config.yaml
num_hidden_layers: 9
hidden_size: 160
num_attention_heads: 2
num_key_value_heads: 2
head_dim: 64
intermediate_size: 640
vocab_size: 2048
hidden_act: "gelu"
norm: "layernorm"
norm_place: "pre"
norm_eps: 1e-06
positions: "rope"
rope_theta: 10000.0
rope_fraction: 0.25
qk_norm: false
attn_scale: 0.125
bias: "all"
tie_word_embeddings: false
parallel_block: true
init: "normal"
init_std_qkv: 0.0447
init_std_o: 0.0105
init_std_up: 0.0447
init_std_down: 0.0105
init_out_by_depth: true
optimizer: "muon_variant"
learning_rate: 0.00654
lr_mult_o: 1.14
beta1: 0.95
lr_head: 0.00609
warmup_steps: 200
schedule: "wsd"
decay_fraction: 1.0
decay_shape: "linear"
final_lr_fraction: 0.0
batch_tokens: 16384
max_seq_len: 1024
doc_mask: true
train_tokens: 87870000
max_steps: 5364
dataset: "wikipedia_en"
Each number is 128 + 24 x the weight over the matrix's rms, rounded and kept within 0 to 255. Layers, rows and columns count from 0.

# layer 4 attention value, 128x160, rms 0.0891, rows 54-63, columns 80-159
[[130 115  98 152 127 137 152 116 123  88 105 161 138 107 157 133 112 153 157 151 103 187 164 100  96 119 139 140 112 128 139 133 104  85 163 150 116 151 115 125  58 145  99 114 134 134 133 110 111 121 135 169 143  99 133 123 115 158 102 126 102 147 135 128 123 116 153 144 110 132 154 171 169 114 123 122 143 132 143 153]
 [102 114 118 121 115 121 107 151 115 123 137 142 118 168 102 109 125 126 117 167 138  99 106 156 174 109 109 146 117 142 130 125 136 114 162 103 140 190 169 126 152 146 125 134 119 124 128 170 158 101 114 141 124 125 136  92  72 132  94 125 151 160  88 144 111 111 127 162 147 140 201 108 135  73  89 157 106  89 123 119]
 [169  66 149 144 157 130 141 149 136 175 117 135 113 126 145 156  93  86 142 180  82 126 105 121 128 147 122 126 120 124 110 138 127 148 155 150 139 114 123  86 146 151 152 129 163 153 126 147 113  70 126 136 115 111  89 145 127 138 133  88 137  69 113 149 113 123  74 123 118 124 124 131 110  84 107 104 136 112 143 171]
 [ 90 138 124 118 114 141 127 154  99 166 103 136 164 130 138 108 139 123 138 133 113  96 178 115 135 158  92 154 118 135 139 159 122 135 142 134 148 115 147 147 159 158 139 134 158 143 111 142 133 142 134  98  86 124  79 151 107 121  88 142 119 133 142 120 138 123 116  90 181 103 137 154 120 117 111 137 107  86 100 146]
 [110  94 139  77 112  95 147 131 110 112 125 107 122 125 133 154 136 152 150 143 173 141 171  87  95 139 142 140  83  87 128 148 131 134 101 108 137 161 116 136 124  92 150 100 111 144 137  56  88 139 158 101 126 151 135 136 143 112  93 125  95 128 110 137 141 153 130 167 113 112 157 157 107 109 129 132 123 155 114 155]
 [127 150 128 141 141 128 132 141 117 126 125 142 144 100 148 148 136 148 120 156  93 103 124 114 122 164 123 102 137 101  90 160 135  98 148 133 118 108 114 110 144 121 138 147 150 117 176 109 163  98 116 102 134 153 102 140 116  94 120 179 103 149 120 110 123 136 142 110 134 148 129 161  95 109 137 114 118 103 130 100]
 [168 173 127 103 135 121 123 107 157 143 146 130 110 111 133 134 107 150 119 119 111 179 121 123 112  84 138 186 131 121 126 157  97 166 112 121 118 112 145 104 152 143 147 194  97 142  99 160 113 117 169 124 127 108  93 132 111 140 139 121 136  91 123  95  97 121 126 162 115 126  93 103 161 108 130 117 116 100 114 130]
 [ 99 123 143 128 103 154 100 138 131 117 121 157 143  95 105 131 101 104  96 130 163 110 140 124 143  86 135 104  89 176 107 107 117 138  93 149 159 119  87 104 134 138  87 127 135 115 140 137 148 125 136 125 128 110  85 129 121  69 147 154 103 131 144 101 105 141 119 164 143 121 131 169  95 131 140 155 107 138 152 133]
 [148 127 110 108 121 128 106 120 168 144 117 149  97  93 150 138 120 119 130 131 185 153 154 185  58 146  79 126 128 137 133 130 118 137 121 110 115  84 123 186 127 125 131 139 163 133 135 147  66 145  99 141 140 148 117 184  96 157 107  90 131 117 140 137 125 167 152 156 126  99 121 105 141 102 121 158 142 152 171 100]
 [105 117 121 135 133  79 146 125 165 115 164  79 155 136 114 130 129 165 145 127 168 145  71 108 136 157 120 120 111 132 118 152 117 132 137 172 136 112 146  92 143 145 140 109 107 175 122 117 142 105 128 128 118 186  89 136  82  73 135 115 119  98 131 161  69 127 128 140 144 164 115 104 159 159 142 111 103 114 119 121]]
# layer 4 attention output (transposed), 128x160, rms 0.113, rows 54-63, columns 80-159
[[147 127  61 151  97  94 113 140 113 131 139 140 125 119 131  97 129  90 160 138 120 132 111 130  89 165 132 129 154  96 145 126 135 107 129 127 129 109 173 136 112 150 101 143 155 134 141 116  89 109 119  94 106  99 110 132 103 209 113  97  93 175 142 143 120 101 140 151 104  86  99 185 135 117 157 158  91 130  80 129]
 [123  97 170 108 146 128 123 103 119 118 147 123 140 141 124  84 109 106 143 106 107 113 127 171 134 129 127 160 119  63 126 152 142 170 157 128 144 123 176 128 149 111 115  92  72 137 112 103 162 144 150 144 151 124  71 128 104 152 165 123 124 109 115  84 161 142 114 131 116 121 178 127  82 154  76 139  96  85 116 130]
 [117 106 142 123 122 143  70 171  87 101  92 142  74 127 171 124 100  91 112 108 118 165 136 155 162 118  98 114 145 165 130 100 134 139 134 144  83 150 150 162 123 118 125 111  89 160  94 134 140 138 175 138 166 128 102 100  85  97 139  85 141  92 160 144 123 155 133 115  89 122 154  98 139 134 142 123 136 128 160 152]
 [ 68 143 177 172 122  79 108 159 137 118  87 130 126  98 154  89 126 151 115 139 127 134 137 138 103 167 135 127 175 109  95 167 147 104  96 150 113  97 121 132 140 173  96 143 133 124 140 118 107 111 103 122 155 135 130 153 122 129 102 106 151 108 116 117 139  78 149 135 125 107 110 131 136 123  89 130 125 129 158 124]
 [109  68 117 170  62 102 132 147 125 165 117 117  89  75 121 115  60 142 139 178 134  99 146 114 155 118 116 105 119 117 123 118 102 166 125 117 138 144 146  99 138 131 177 115 131 120 136  93 114 157 130 122 145 124 155 148 128 125 137 105 115 172 123 108 159 111 140 136 142 101 111 140 125 118 149 150 144 160  70 109]
 [123  91 157 163 131 120 122  96 109 142 123 135 179 130 108 125 142 127  90 145  95 116 175 140 121 137  92 135 130 134  78 161 143 106 139 122 136 114 139  90 157 130 127 129 154 114  92 120 119  87  99 127 108 165 126 114 106 100 112  97 101 121 120 102 147 116 147  99 141 110 168 154 162 165 147 103 137 105 156 119]
 [139 106 128 115 155  95 145 119 119 142  99 153 123 138 114 124  94  96  89 114  90  94 164 115 139 120 148 130 147 150 184 118 123 125 114 133 144 131 148 146 140 147 149 160 157 116 168 157 141 156 114 153 127 147 108 156 106 111  96  84 125 113 131 137 120  81 135 106 145 135 144 116 115 149 167  97 158 128  71 119]
 [128 158 113 126 102 141 109 136 110 127 120 161 153 132 124 109 117  96 107 127 140 124 159 155 151 144 179 124 109 182 133 151 108  85 122 161 163 118  90  84 122 106 135  78  97  96 143 113 123 174 122 138 114  81 118 115 152  87 112 113 132 112 128  82 167 123 132 125 138  80 135 169 105 165  68 103 144 117 153 142]
 [138 127 146 145 127 139  90 118 133 166 151 132 153  76 109 132 154 106 110 115 115 177 126 130 151 141 121 116 100 132 127 107 123 146 132 110 122 139 126 121 122 142 149 103 126 117 155 183 102 119  74 150 110 148 106 114 123 116 118 125 147 134 102 115 124 119 103 130 138 131  91 118 123 116 184 142 131 152 154 108]
 [117 118 155  85 116 133 152 107 108 152 149 134 143 150 122 107 132 134 147 162 133 143 110 120 150 127  88 124 127  89 144 134 164  92 115 136 150 109 148 138 107 118 151 150 148 126 102 158 138 146 178  97 129 170 157 168 159 155 138 146 174 107 136 162 133  61 165 123 105 106 173  98 112 149 104  77 142 128 130 172]]
# layer 4 attention query, 128x160, rms 0.0738, rows 64-96, columns 80-159
[[115 118 128 111 165 154 144 109 116 122 110 156 133 123 127 123 109 153 111 124 134 140 137  85 121 119 132 123 159 140 101 118 169 152 149 151 119 125 169 142 111  96 117 104 112  90 128 137 119 158 112 114  92 132 155 102 111 122 117 124 156 141 126 100 113 132 106 100 128 137 137 121 120 188  99 130  84 145 135 129]
 [132 124 103 119 119 181 104 141 134 118 152 103 116 115  96 102 132 136 102 136 129 117 124 157  84 163 129 125  73 117 146 163 103  80 112 128 152 123 102 181  72 138  85 110 123 117 102 131 126 126 121 137 138 144  79 154 150 133 149 118 118  90 137 128 118 139 151 104 104 122 125 142 141 119 150 148 152 141  93  87]
 [158 155 159 190  91 142 125 153 138 133  98 110  77 136 131 115  93 104 155 114 121 125 105 133 158 155 186 113 118 125 144 108 135  84 134  87 166 164 135 132 120 159 168 128 112 154 141 131 129 137 161 125 150 152  94 124 124 107 145 144 131 147 138 146 135  93 157 125 130 129 108 141 171  84 101 119 123 116 125 145]
 [132 131 132 131 146 154 122 107 131 116  87 126 138 144 136 118  92 111 134 139 154 112 122 121 140 125 121 130 152 139 106  89 193 139 143 112 119 125 183 108 123 116 141 124 131 109 153 111  94 144 163 122 125 134 148 120 103 158 118 126 132 144 100 138 175 113 132 119 170 167 127 138 162 149 121  73  99 137 129 154]
 [161 151 120 133 134 103 150  99 143 127  82 143 116 117 143 126  93 131 145 105 125 116 133 140 127  89 154 121 190 150 152 111 155 147 125 119  99 132 158 140 160 125 143 124 124 115 172 128 132 159 134 142 113 103 143 114 141 146 116 133 121 154 116 123 171  96 132 135 152 131 141 158 152 111 119  97 114 147 144 152]
 [157 129 137 124 149 142 133 149 137 100 142 120 141 149 142 113 157  91 145 141 132 118 111 140 127 151 128 134 106  93 103 115 124 128 109 123 141 124 115 151 125 116 145 117 137 157 121 138 118 122 125 124 120 117 118 124 140 173 129 114 137 128 166 123  73 112 122 124 116 110 111 115 147 154 166 138 115 154 155 123]
 [149 101 107 114 141 125 115 118 143 134 154 111 116 133 134 108 128 133 134 147 124 156 128 108 138 131 136 103 124 107 126 122 139 122 104 168 100  96 152  93 156 152 133 135 137 105 137 136  94 107 109 115 133 140 150 135 121 146 144 143 169 132 137 112 120 126 122 132 145 121 146 126 124 166 141 110 167 131 115 137]
 [109 105  91 133 119 164 121 145 120 151 151  79 139 107 123 159 174 125 100 164 176 157 132 111  94 152 113 136  60  96 109 146 115 129 157 120 153 173 106 137 129 156 125 144 139  98  63 119 173 120 110 126 124 129 126 131 126  86 146 128 128 126 138 136 110 146 119 130 107 140 141  95 111 135  96 141 125 116 127 121]
 [145 117 163 124 111  91 141 113 156 129 148 120 115 107 113 125  93 133 142 116 136 132 105 110  92 138 111 102 129 124 143 133 156 141 121 127 135 152 128  79 153 136 140 153 111 112 144 136 115 104 119 121 116 120 133  96 130 124 137 128 128 128 143 111 139 113 112 138 158 124 171 114 141 105 162 110 145 113  99 122]
 [156 131  90 121 108 100 123 110 130 107 109 118 136 140 121 109 147 112 151 160 128 150 181 115 110 123 112 107 159 125 141 136 156 115 142 140 120 114 179 117 122 122 145 165 149 105 144 135 108 129 132 131 158 130 154 126 121 151 147 137 100 158 117 154 121  83 115 145 137 138 122 180 148 172 111  88 150 127 202 128]
 [162 156 120 134 110 143 103 117 131  90  90 153 165 171 132 108 140 120 132 141 106 139 118 158 172  97 152 135 151 138 143  86 159 142 133 140  83  88 222 110 131 131 125 134 136 115 172 134 111 145 129 136 158 111 143 154 130 142 125 134 161 155 143 160 118  93 110 136 134 124 135 144 148 174 145  98 120 149 137 135]
 [119 137 121 135 104 108 143 109 142 119 128 141 155 168 158 121 135 143 147 133 136 113 114 120 126  96 144 168 117 146 120 116 130 159 122 126 114 130 130 127 183 160 123 149 132 126 136 107 130 143 148 122 135  61 149 107 127 143 119 143 137 120 144 135 150 132  99 136 134 144 128 147 156 123 121  97 107 124 120 121]
 [150  92  88  85 118 136 139 104 108 135  84 170 109 108  97 128  81 120 145 113  82  79  84 139 155 132 137 102 146 119 128 118 154  73  92 149  61  71 134 120 207 158 115 140 104 111 191 130 119 182 119  79 116 153 163 143 126 139 126 105 128 134 149  96 186  83 142 146 116 149 137 145 121 183 139  82 161 136 113 128]
 [130 135 120 148 109 115 106 118 116 117 119 107 102 141 148 206 122  99  85 152 148  98 111 163 140  31 100 141 139  99 122 115 149 106 122 134 141 145 194 129 127 133  91 107  98 117 133 168 102 168 144 151 142 159 118 133 144 133  91 130 104 101 136  87  78 145 155 113  85 126 219  98 103 163 103 119 149 178 141 124]
 [117 129 177 114  91 107 162 165 105  77 102 153 117 128 127 106 119 129  53 128 137 123 104  73 120 154 135 115 124  81 124 111 133  84 131 137 128 112  75 173 126 115 159 144 106 124 147 125 159 110 129 155  93  68 138 137 182  98 173 128 123 106 131 133 104 114 124 150  96 150 155 139 156  97 145 169 168 153 102 181]
 [142 116 102 101 116 106 141 150 127 149 149 162 162 124 164 141 124 144  93  92 111 185  93 136 137 102 120 154 102 120  88  95 100 144 100 121 142 111 133 137 121 104 123 142 140  95 137 136 112 129 136 114 113 170 115 135  71 102 119 153 123 134 144  67 128 132 111  89 142 133 102 162  85 165 157 198 143 128 113  91]
 [118 141 123 162 152 131 115 166  74 102 132 104 110 159 134 116  88 158 164 115 144 152 142  99 116 122 143 119 125 121  75 165 112 175 100 124  85 128 148 127 101 129 104  97  86 128 142  99 114 145 129 162 150 179 136 147  82 110 106 137 146 132 125  93 160 122 120 160 152 117  78 132 153 122 156 123 140 105 162 134]
 [144 117  77 138 100 121 175 145 127 128 104 100 146 150 135 146  97 146 152 109 164  89 142 143 110 146 145  93 138  99 151 126 112 104 135 151  90 150 103 133 162  93 115 149  93 102 109 148 124 169 120  66 174  76 133 114 122 143 129 146 136 186 143 141 136 124 103 175 158 101 177 128 120 115  81  99 146 140 152 177]
 [128  84 131 137 127 100 130 102 116 127 104  81 137  58 168 142 174 116 134 107  86 105 161 120 132 146  85 126 157 115 135 130 124 141 157 103 140 124 159 113 142 139 147 123 116 109 145 148 184 122 132 104 148 141 134 112 104 111 108 128 106 120 111  83 125 122 139 140 149 105 118 122 117 189 136 105 105 140  99 154]
 [136 137 147 119  97 111  93 171 170 119 133  81 121 121 135 130  98 105 130 175 138 138  84 197 150 120 141 138 130 119  81 146 133 138 149 178 160 121 149 129 120 119 159  86 126 136 113 108 175 151 152 130  93  89  87 141 137 125 142 119 153  98 161 146  76 184 100 151 166 109  87  71 108 147 136  77 135 126 129 107]
 [121 138 158 101 100 134 128 107 129 171 112 147 110 172 141 150 128 162 171 181  92 161 165 119 124 124 121 172 134 120 121 112 124 124 151 180  97 152 143  92 135 121  78 160 148 131 121 105 143  65 117  89  99 200 123 155 122 155 142  84 140 127 116 104 135  82 120 121 145 131 132  93 102 102 131 185 150 163 133  67]
 [120 112 154 131 128  96 120 138 121 125 165 133 156 115 118 114 120 141 103  75 112 122 156 104 167 131 167 116 122  99 155 110 145 144 138 109 148 168 144 142  98 115  99 166 102 178 105 165 111 120 171 134 161  96 112 121 139 140 169 153 122 161 140 119  98 115 152 193 139 122 129 129 111 128 147  98 106  82 127 161]
 [130 105 144 155 110 123 133 130 146 103 163 129 156 154 103 140 136 154 137 155  91 112 135 165 115  89 152 179 120 109 141 144 122  79  98 122 148 138 116 105  76  95 112 128 133 152  84 101  95 130 134  68 134 162 108  99 138 137 166 125 151 153  90 139 135 123 156 149 149 127 165 143 148 172 110 145 132 104 131 136]
 [115 154 114 154 102 123 169 117 137 156 130 165  92 102 156  60 103 126 129 139 139 166 101 145 141 109 137 129 103 101 139 103 110 114 161 121 137 131 138 122 104 108 107 171 181 136 143 154 120 135  87 124 160 129 137 143 104 138 158 139 103 107 105 156 102 121 116 113 135 141  97 124 149 184 150  87 133 157 169 170]
 [188 134  95 138 179 156 144 134 119 109 141 131 131 103 132 148 127 143 147  95 160 132 116  95  66 158 109 124 116 135 113  78 112 110 141 170 109 147 107 114 170 173  75 106  91  75 126 165  81 112 163 143 112  95 115  93 140 113 101 138 126 142 112 131 112 138 109 102 115 149 184 107 138 130 111 122  98 128 176 131]
 [144 121  69 126 144 120  97  89 108 110 152 151  99 158 127 137 149  99 105 139 116 170 108 120 151 137 108 173 133 136 136 173 114 129 164 143 179 128 118 154 104 167 109  88 118 153 135 132 130 150 127 127 162 142 124  95 107 173 139  74 193 145 105 107 130 130 149 100 118 115 158 183 114 134 136 123 129 121 120 137]
 [106 126 121 134 123 113 159  99 138 122 111 142 149 171 125 130  97 168 126 136  86 132  95 143 166 158 100 111 152  68 140  94 144 153 156 149 142  74 151 118  81 142 132 102 139 157 124 103 115 115 123 134 155  95  85 125 118 123 113 133 124 118 123 131 137 108 111 177 132  79  96 159 112 137 122 142 134 137 138  82]
 [157  95 106 128 136 142  88 139 104 151 125 110  93 172 108 130 136 100 109  96  73 106 131 100 125 134  88 124 108  88 109 131 137 164 112 155 139 135 113 120 104 142 142 159 139 111 149 105 132 107 101 156 114 116 153 147 148 173 146 102 119  86 105 136 156 189 154 133 160 147 130 138  89 142  80 153  88 147 156 149]
 [146 135 133  91  85 119 145 114 131 107  99 112  83 143 164 105 158 167 118 137 127  94 130 179 130  85  99 143 155 180 104 141 116 110 169 110 132 141 159 142 130 116 140 128 174 146 176 136 105 161 149 140 113 120 139 154 101 130 110  99 144 149 134 101 185 124 125 136 118 167 107 149 104 180 122  85  81  97 101 131]
 [ 86  99 134  99 145 150 127 146 121 139 105 116 133 110  77  55 126 165 146 148 185 150 124 122 142 106 170 118 128 100 138 132  80 135 133 124 160 119  89 127 110  36  86 134 121 131 134 128 151 130 158 123 136 188  79 171 158 136 116 132 181 140 145 101 111 112 198  99 115 115 183 127 141 145  70 144 139 197 150 101]
 [125 149 100 138 137  87 129 152 159 144 114 115 149 168 133 155 194 120 133 134 155  88 112 135 124 109 144 111  90 112 132 116 105 102 116 125 133 134  83 157 119 113 122 133 109 117 135 133 100  85 138 155 144  64 125 152 114  78 102 139  94  90 131 126 128 133 148 151 128 171 113 131 130 199 115 122 158  63 132 110]
 [142 123 139 147 171 137 143 147 114 171 119 123 153  94 120 119 130 135 138 153 130 140 120 117  89 155 104 133 145 116 138 100 103 106  98 128 135 132 129 117 114 116  97  91  91 173 129 130 132  97 105 121 105 108 117 140 148 132  78 151 118 137 116 126 110 124 164 160  91  98 143  94 114 136 157 131  91 119 112 123]
 [107 137 103 123 101 135 157 141 126 134 128 145 133 148 116 119  95 167 106 120 118 105  93 161 160 117 131 161  63 130 125 198 100 198 126 111 128  97  96 119 107 123  90 116 122 145 148 147 145 118 156 123 138 133  96 128 143 101 140 108 129 115 133 144 121 140 182 123 136 141 164 118 104 101 135 126  98 123 131 141]]
# layer 4 attention key, 128x160, rms 0.0768, rows 64-95, columns 80-159
[[165 152 153  66 155 139 109 142  97 153 149 128 194 172 142 117 136 135 101 138 115 119  98 128 102 124  82 134 136 160 134 132 139 143 202 103  90  80 186 120 120  68 140 145  93 148 168 144  98 135 152 167 102  91 123 148 144 144 125 132 185 169 105  69 124 116 128 107 192 113 133  97 100 133 107 105 116 155 113 124]
 [150 149 107 147 128 148 125  86 130 110 137 134 118 133 139 130 137 109  97  91 112 135 145 110 151 156 132 129 136 164 111 144 132  98 118 176 142 167 127 119 131  95 104 127 135 144 130 144 151 140  89  97 129 131 127 111 100 137 129  92 104 112 106 104 157 149 142 183 110 170 115 166 140 115 166 139  92 139 125 113]
 [ 90 149 124 142 196 112 139 146 145 111 162 126 135 147 120 113 112 133 121 156 142 117  82 150 149 117 109 139 107 130 129 120 115  98 120 145 128 171  65 126 151 146  73 100 154 112  98 132 146  67 120 159  40 122 124 123 127  88 100 116 144 107 103 141  97 165 113 128 134 125 142  96 121 184 133 124 111 129 134  85]
 [162 162 158  75  92 104 105 152  82 120 139 133 162 116 102 162 142 140 128 180 125 145 137 159 162 164 157 135 150 118 128 123 122 123 121 106 113 153 139 131 122 132 105 120 109 121 150 110  84 156 163 136 150 138 177 184 134  92 131 119 132 160 158 155 148  57 116 100 137  84 131 164 160 150  98 133  87 112 134 109]
 [140 120 197 132 100  96 105 135 121 115 121 188 145 132 153 119 120 105 139 177 113 109  92 117 131 116 108 132 185 153 122  68 161 169 123  71 134 102 165 134 139 144 151 156 157 148 178 134 114 181 132  88 102 152 142 179  96  97 109 119 161 144 130 119 124 127  84 132 162 161 114 152 154  71 142 125 124 128 134 115]
 [152 132 127 187 115 159 124 132 133 111 133 138 113 144 155 136  91 113 138 101 121 155 111 137 163 146 194  71 160 191 146 158 138 138 114 115 137 110 155 122 130 119 158 151 153 128 151 128 143 146 126  98 119 161  89 118 152 100 141 113  89 141  94 141  91 133 169 158 111 142 101 126 128 119  84 129  92 112 142  99]
 [112 105 108 128 194 182 128 131 121 149 171 136 118  79 119 134 108 145  82 144 135 139 127  96  85 107 102 109 112 140 125  97 109 141 123 134 131 104 124 118  97 161 176 127 117 103 100 118 140 112 102 155 108 146 118 129 135 144 158  91 154 106  94  80 130 173 115 112 117 131 152 121 145 123 142 152 131  89  73 161]
 [152  92 140 177 123 147 145  79 124 128 125 111 107 165 160 124  84 132 148 134 110 157 162 173 170 139 140 110 117  97 137 157 140 137 128 127 131 143 128 126 128 108 146 103 131 124 142 141 161 115 124  76 103 169  80  97 168 165 113  87 140 100 107 110 124 142 146 136 103 129 158 137 102 113 112 128 160 154 102 143]
 [100 121 178  86 146 113  94 136  79 116 101 145 175 152 122 135 146  84 113 113 115 132 155 189 165 129 111 100 143 124  94 127 141 154 142 119 116 117 145 126 121 111 153  56 125 147 125 115  59 159 169  82  92 176 175 107  90 119 114 167  88 149 162 124 143 136  94 155 132 111 113 171 152 137 173 120 115 121 118  78]
 [ 98 109 155 145 140 128 112 127 126  76 126 117 133 128 131 119 102 162 147 105 130 131 140 135 157 146 139 120 150 144 136 161 127 115 108  96 153 140 103 134 114 132 111  97 146 143 149 167 142 118  96 163 113  72 100 138 114  86  92 150 115 145 138 111 107 101 103 160  73  95 147 136 178 159  99 161  86 156 128 137]
 [175 126 114  76 131 113 161 130 102 103 104 139 115 152 133 165 126 107 144 110 118 127 157 145 147 155  57 141 120  94 101 153 116  83 117 130  87 145 116 130 155  94 113 111  82 156 127 156  64 151 201 159 180 156 165 129 117 129 142 139 123 135 118 124 180 135 108 119 138 133 130 125 101 113 131  86 148 136 155 103]
 [ 78  60 136 189 146 134 125 138 162 112 127  89  87  82 137 110  82 173 128  89 106 172 141 102  93 116 179 135 109  78 128 135 107 150 121 163 128 160 102 181 122 124 158 114 169  94  52 127 163  82  94 113 107 154  81  84 153 155 119 115 158  70 129 143  85 166 174 150  91 140 150 110 126 131 119 135 175 153 117 151]
 [107 114  90 154 110 142 162 102 157 188 152 118  98 134 120 139 125 171 135 102 129 141 119 111 133  97  99 145  77 150 137  97 135 121 152 124 155 147 109 112 147 134 120  92 177  83 112 154 175 138  79 119  80 146 108  89 149 181 128 118  98 109 111 125  90 175 159 109 112 141 119  96 106 142  87 112 170 121  90 126]
 [102 129 107 153  87 107 143 113 160 159 181 118 141 117 111 120 103 131 101  85  91 134 138  95  98 146 133 112  93 126 179 114 153 121 129 135 141 103 142 109 104 172 147 135 142 131 129 133 118  83 106  85 129 131 147 133 150  83 108 101 101  96 114 129 108 160 132 177 105 153  91 117  98 167 148 132 130 113 182 121]
 [154 121 127 116 163 142 100  98 121 138 128 138 127 137  71 103 160 140 127 108 119 159 140 126 126 137 128 126  79 114  93 124 122 154 129 159 140 117 112 101 142  85 123 150 137 151 141 126 116 171 131 107 108 133 133 137  92 115  85 129 200 127 145 112 119 107 122 116 131 125 165 109 148 133 128 103 121 153 157  56]
 [126 115 111 144 106 157  81 126 134 138 123  72 136 117 149 119 131 106 123 138  79 136 105 128 125 127 122 129 127 149 177 142 105  76 169 122 153 121 148 139 110 118 161 122 144 117 107 122 119 134 174 148 127 132  96 149 159 135 164 123 149 104 106 185 131 117 102 142 100 129 100 145 118 110 133 129 138 106 131 128]
 [ 90 151 122 152 123 106  92 123 137 150 145 139 152 159 126 208 162  94 127 127 148 111 117  87 128 139 113 151 125 142 134 158 150 111  90 121 121  90 116 146 128 150 149 168 157 119 101 111 120  73 119 105 139 154 146 121 124 151 117 167 103 115 148 121 103 130 134 121 118 120  89 155 125 166 128 119 142 142 168 164]
 [166 107 158 138 150  91  79 119 115 118  85 118 166 149 127 120 131 164 135 118 129 131 118 125 173 142 133 125 128 135 111 128 131 172 124 133 163 128 197  95 103 164 115  89 144 105 160 162 147 110 119 152 112 163 125 107 143 127 139  95 140 103 107 132 117 125 116 117 126 129 130 152 125 110  83 143 122  59 127  88]
 [139 135 149 150 141 109  69 123 154 127 148 142 117 138 118 132 183 145 133 133  99 104 124 144 176 135 121 124 101 129 114 130 106 110 103 160 122 140  96 102 103 101 143 114 164 110 103 153 125 134 174 152 130 109  81 133 148 166 135  97 134 115 142 141 128 111 147 132 142 145 130 144 112 131 113 124 133 112 134  80]
 [135  98 112 112 141 128 171 119 151 129 141  90 101  96 165 134 113 105 152 125 135  95 165 132  78  99 176  73 130  98 140 128 105  92 142 140 106 124 109 147 134  84 120 144 135 105  99 134 129 162 143 134 102 148 107 159 120 170 143  72 144 117  92 144 124 152 154 100 107 146 113 158 100 139 137 162  96 140 110 104]
 [165 154 161 123  82 124  97 174 148 154 135 136 115 125 127 114 118 135 154  80 131 134 110 145 124 118 136  88 137 135  89 123 157 102 116 103 123  94 139 134 177 103 151 130 100 160 147 130 148 133 163 122 121 167 185 131 139  93 160 172 120 130 176 132 122 119 117 106 109 135 130 123 135 152 150 140 147 172 114 189]
 [119 156 128 121 133  98 174 119 115 119 121  89 137 135 159 142  99 118 139 101 135 117 117 111 118 109 144 152 155 135 132 116 137 137  97 137 129 145 116 112  98 142 156 110 130 142 175 163 139 159  73 153 130 163 131 135 148 114 109 106  96 117 157 128 186 113 116  85 139 152  95 127 140 114 101  92 120 167 129 140]
 [139 136 121 103 141 148 154 129  95 147 120  69 184 144  81 133 117  99 144 127  85 115 152 119 128 110 166 153 125 136 102 157 117 109  88 156 128 108 163  90 148 141  83 112  82 133 136 156 145 106 126 171 188 121 119 104 102 101 145 144 108 109 180 134 138 136 148 147 115  77 116 145 110 116 145 128  92 153 161 129]
 [149 112 127 120 133  70 124 112 111  78 170 107 149 158  89 163 165 139 125 123 154 126 164 132 151 121 130  99 136 162 124 108 140 162 139 134 137 104 163 119 162 107 145 157 108  91 154 108 128 142 195  99 115 126 117 105 139  79 120 140 129 138 131  99 109 142 141 103 144 118 129 129 139 157 162 143 147  88  98 122]
 [ 87 151 149 143 154 145 144 114 127 114 104 100 135 136 120 174 133 166  83 148 138 151 146 117 132 153  86 124 123 123 144 213 140 157 114  80 172 137 127 110 150 120 101 177 146 127 137 125 136 114 130 123 136 113 175  73 104 139 117  98  58 152 143 122 119 161 131 142 123 108 116 124 140  97 112 146 149 156 101 105]
 [121 190 163 109 138 148  88 136 150 113 121 197 128 143 108 118 132  82  86 150 128 126 108 106 131 154 154  72 125 114 128  98 110 127 122 161 145 127 101 131 146 123  85 158 109 106 120 169 150 157 159 154  99 118 142 165 133 103 138 113  80 119 159 102 145 117  93  99 146 138 130  89 100 139 162 103  97 123 139 132]
 [133 102 125 118 133 114 146 114 149 159 129 107 109 160 176  95 148 121 159 149 154 140 154 116  83 100 117 152  54 124 130 156 109 140 138 142 109  88 106  90 157 139 162 140 115 169 132 142 155 115 131 165 114 125 129 100 167 116 124  80 119 136 159 121  89 121 126 108 147 113 137  88 126 133 111 143 137  99 139  94]
 [ 91 124 142  84 161  79  92  86 134 137 136 146 135 155 150 151  64 126  70  92 115 125 134  92 119 107 179 101  98 190 124 102 154 131 163 134 126 136 118 133 133 120 126 121 112 183 151 109  88 141 104 114 131 133 141 150 108 142 114 101 143  90 124  96 111 107 122 135 107 147 137 130 141 155 141 118 113 166 115 142]
 [ 84 114 123 152 138 147 105  87 157 129 139  72 141 147  84 108 129 119 142 102 144 115 123 130 149 118 156  88 104  80 173 134 121 141 125 126 143 107 106 155 130 172 124 153 136  90 103 119 159 123 125 109 126 132 163 100 163 124 140 112 124  97 106 136  74 153 136 143 116 127 103  96 105 102 102 130 180 138 113 126]
 [136 122 154  88  84 157 114 140  72 131 125 102 129 123 125 123  92 113 108 139  94 134 130 129 167 143 163 130 115 117 131 125 136  93 123 149 114 105 141 107 131 163 115 120 120 141 110 142 113 148 151 140  89 109 144 148 119 108 171 147 128 142 118 174 158  95 115 127 116 125 126 122  92 147  89  77 120 118 113 126]
 [ 92 125 132 159 124 118 136 136 117  73 132  73 137 126 105 114 115  91 111 189 115 151 164 122 128 138 149 130  76 136 153 118 107 136 173 112 128 142 124 125 147 126 139 130 130  98 127 128 127 189 107 125 118 160 142 109 134 110  98 129 128 130 153 174 136 138 134 168 135 162 139 141 169 110 119 140 105 146 121 168]
 [122 104 119 125 113 151 168 152 165 131 113  77 144 129 148 146 136 124 143 128 146  92 149  87 137 147  97 154 165 128 134 116 129 121 126 104 136 105 132 128 157 150 122 150 108  99 136 125 140 174 139 182 150 166 147 114 137 127  95 131 122 104 132 157 130 124 111 131 117 129 145 143 142 128  70 104 125 138 140 129]]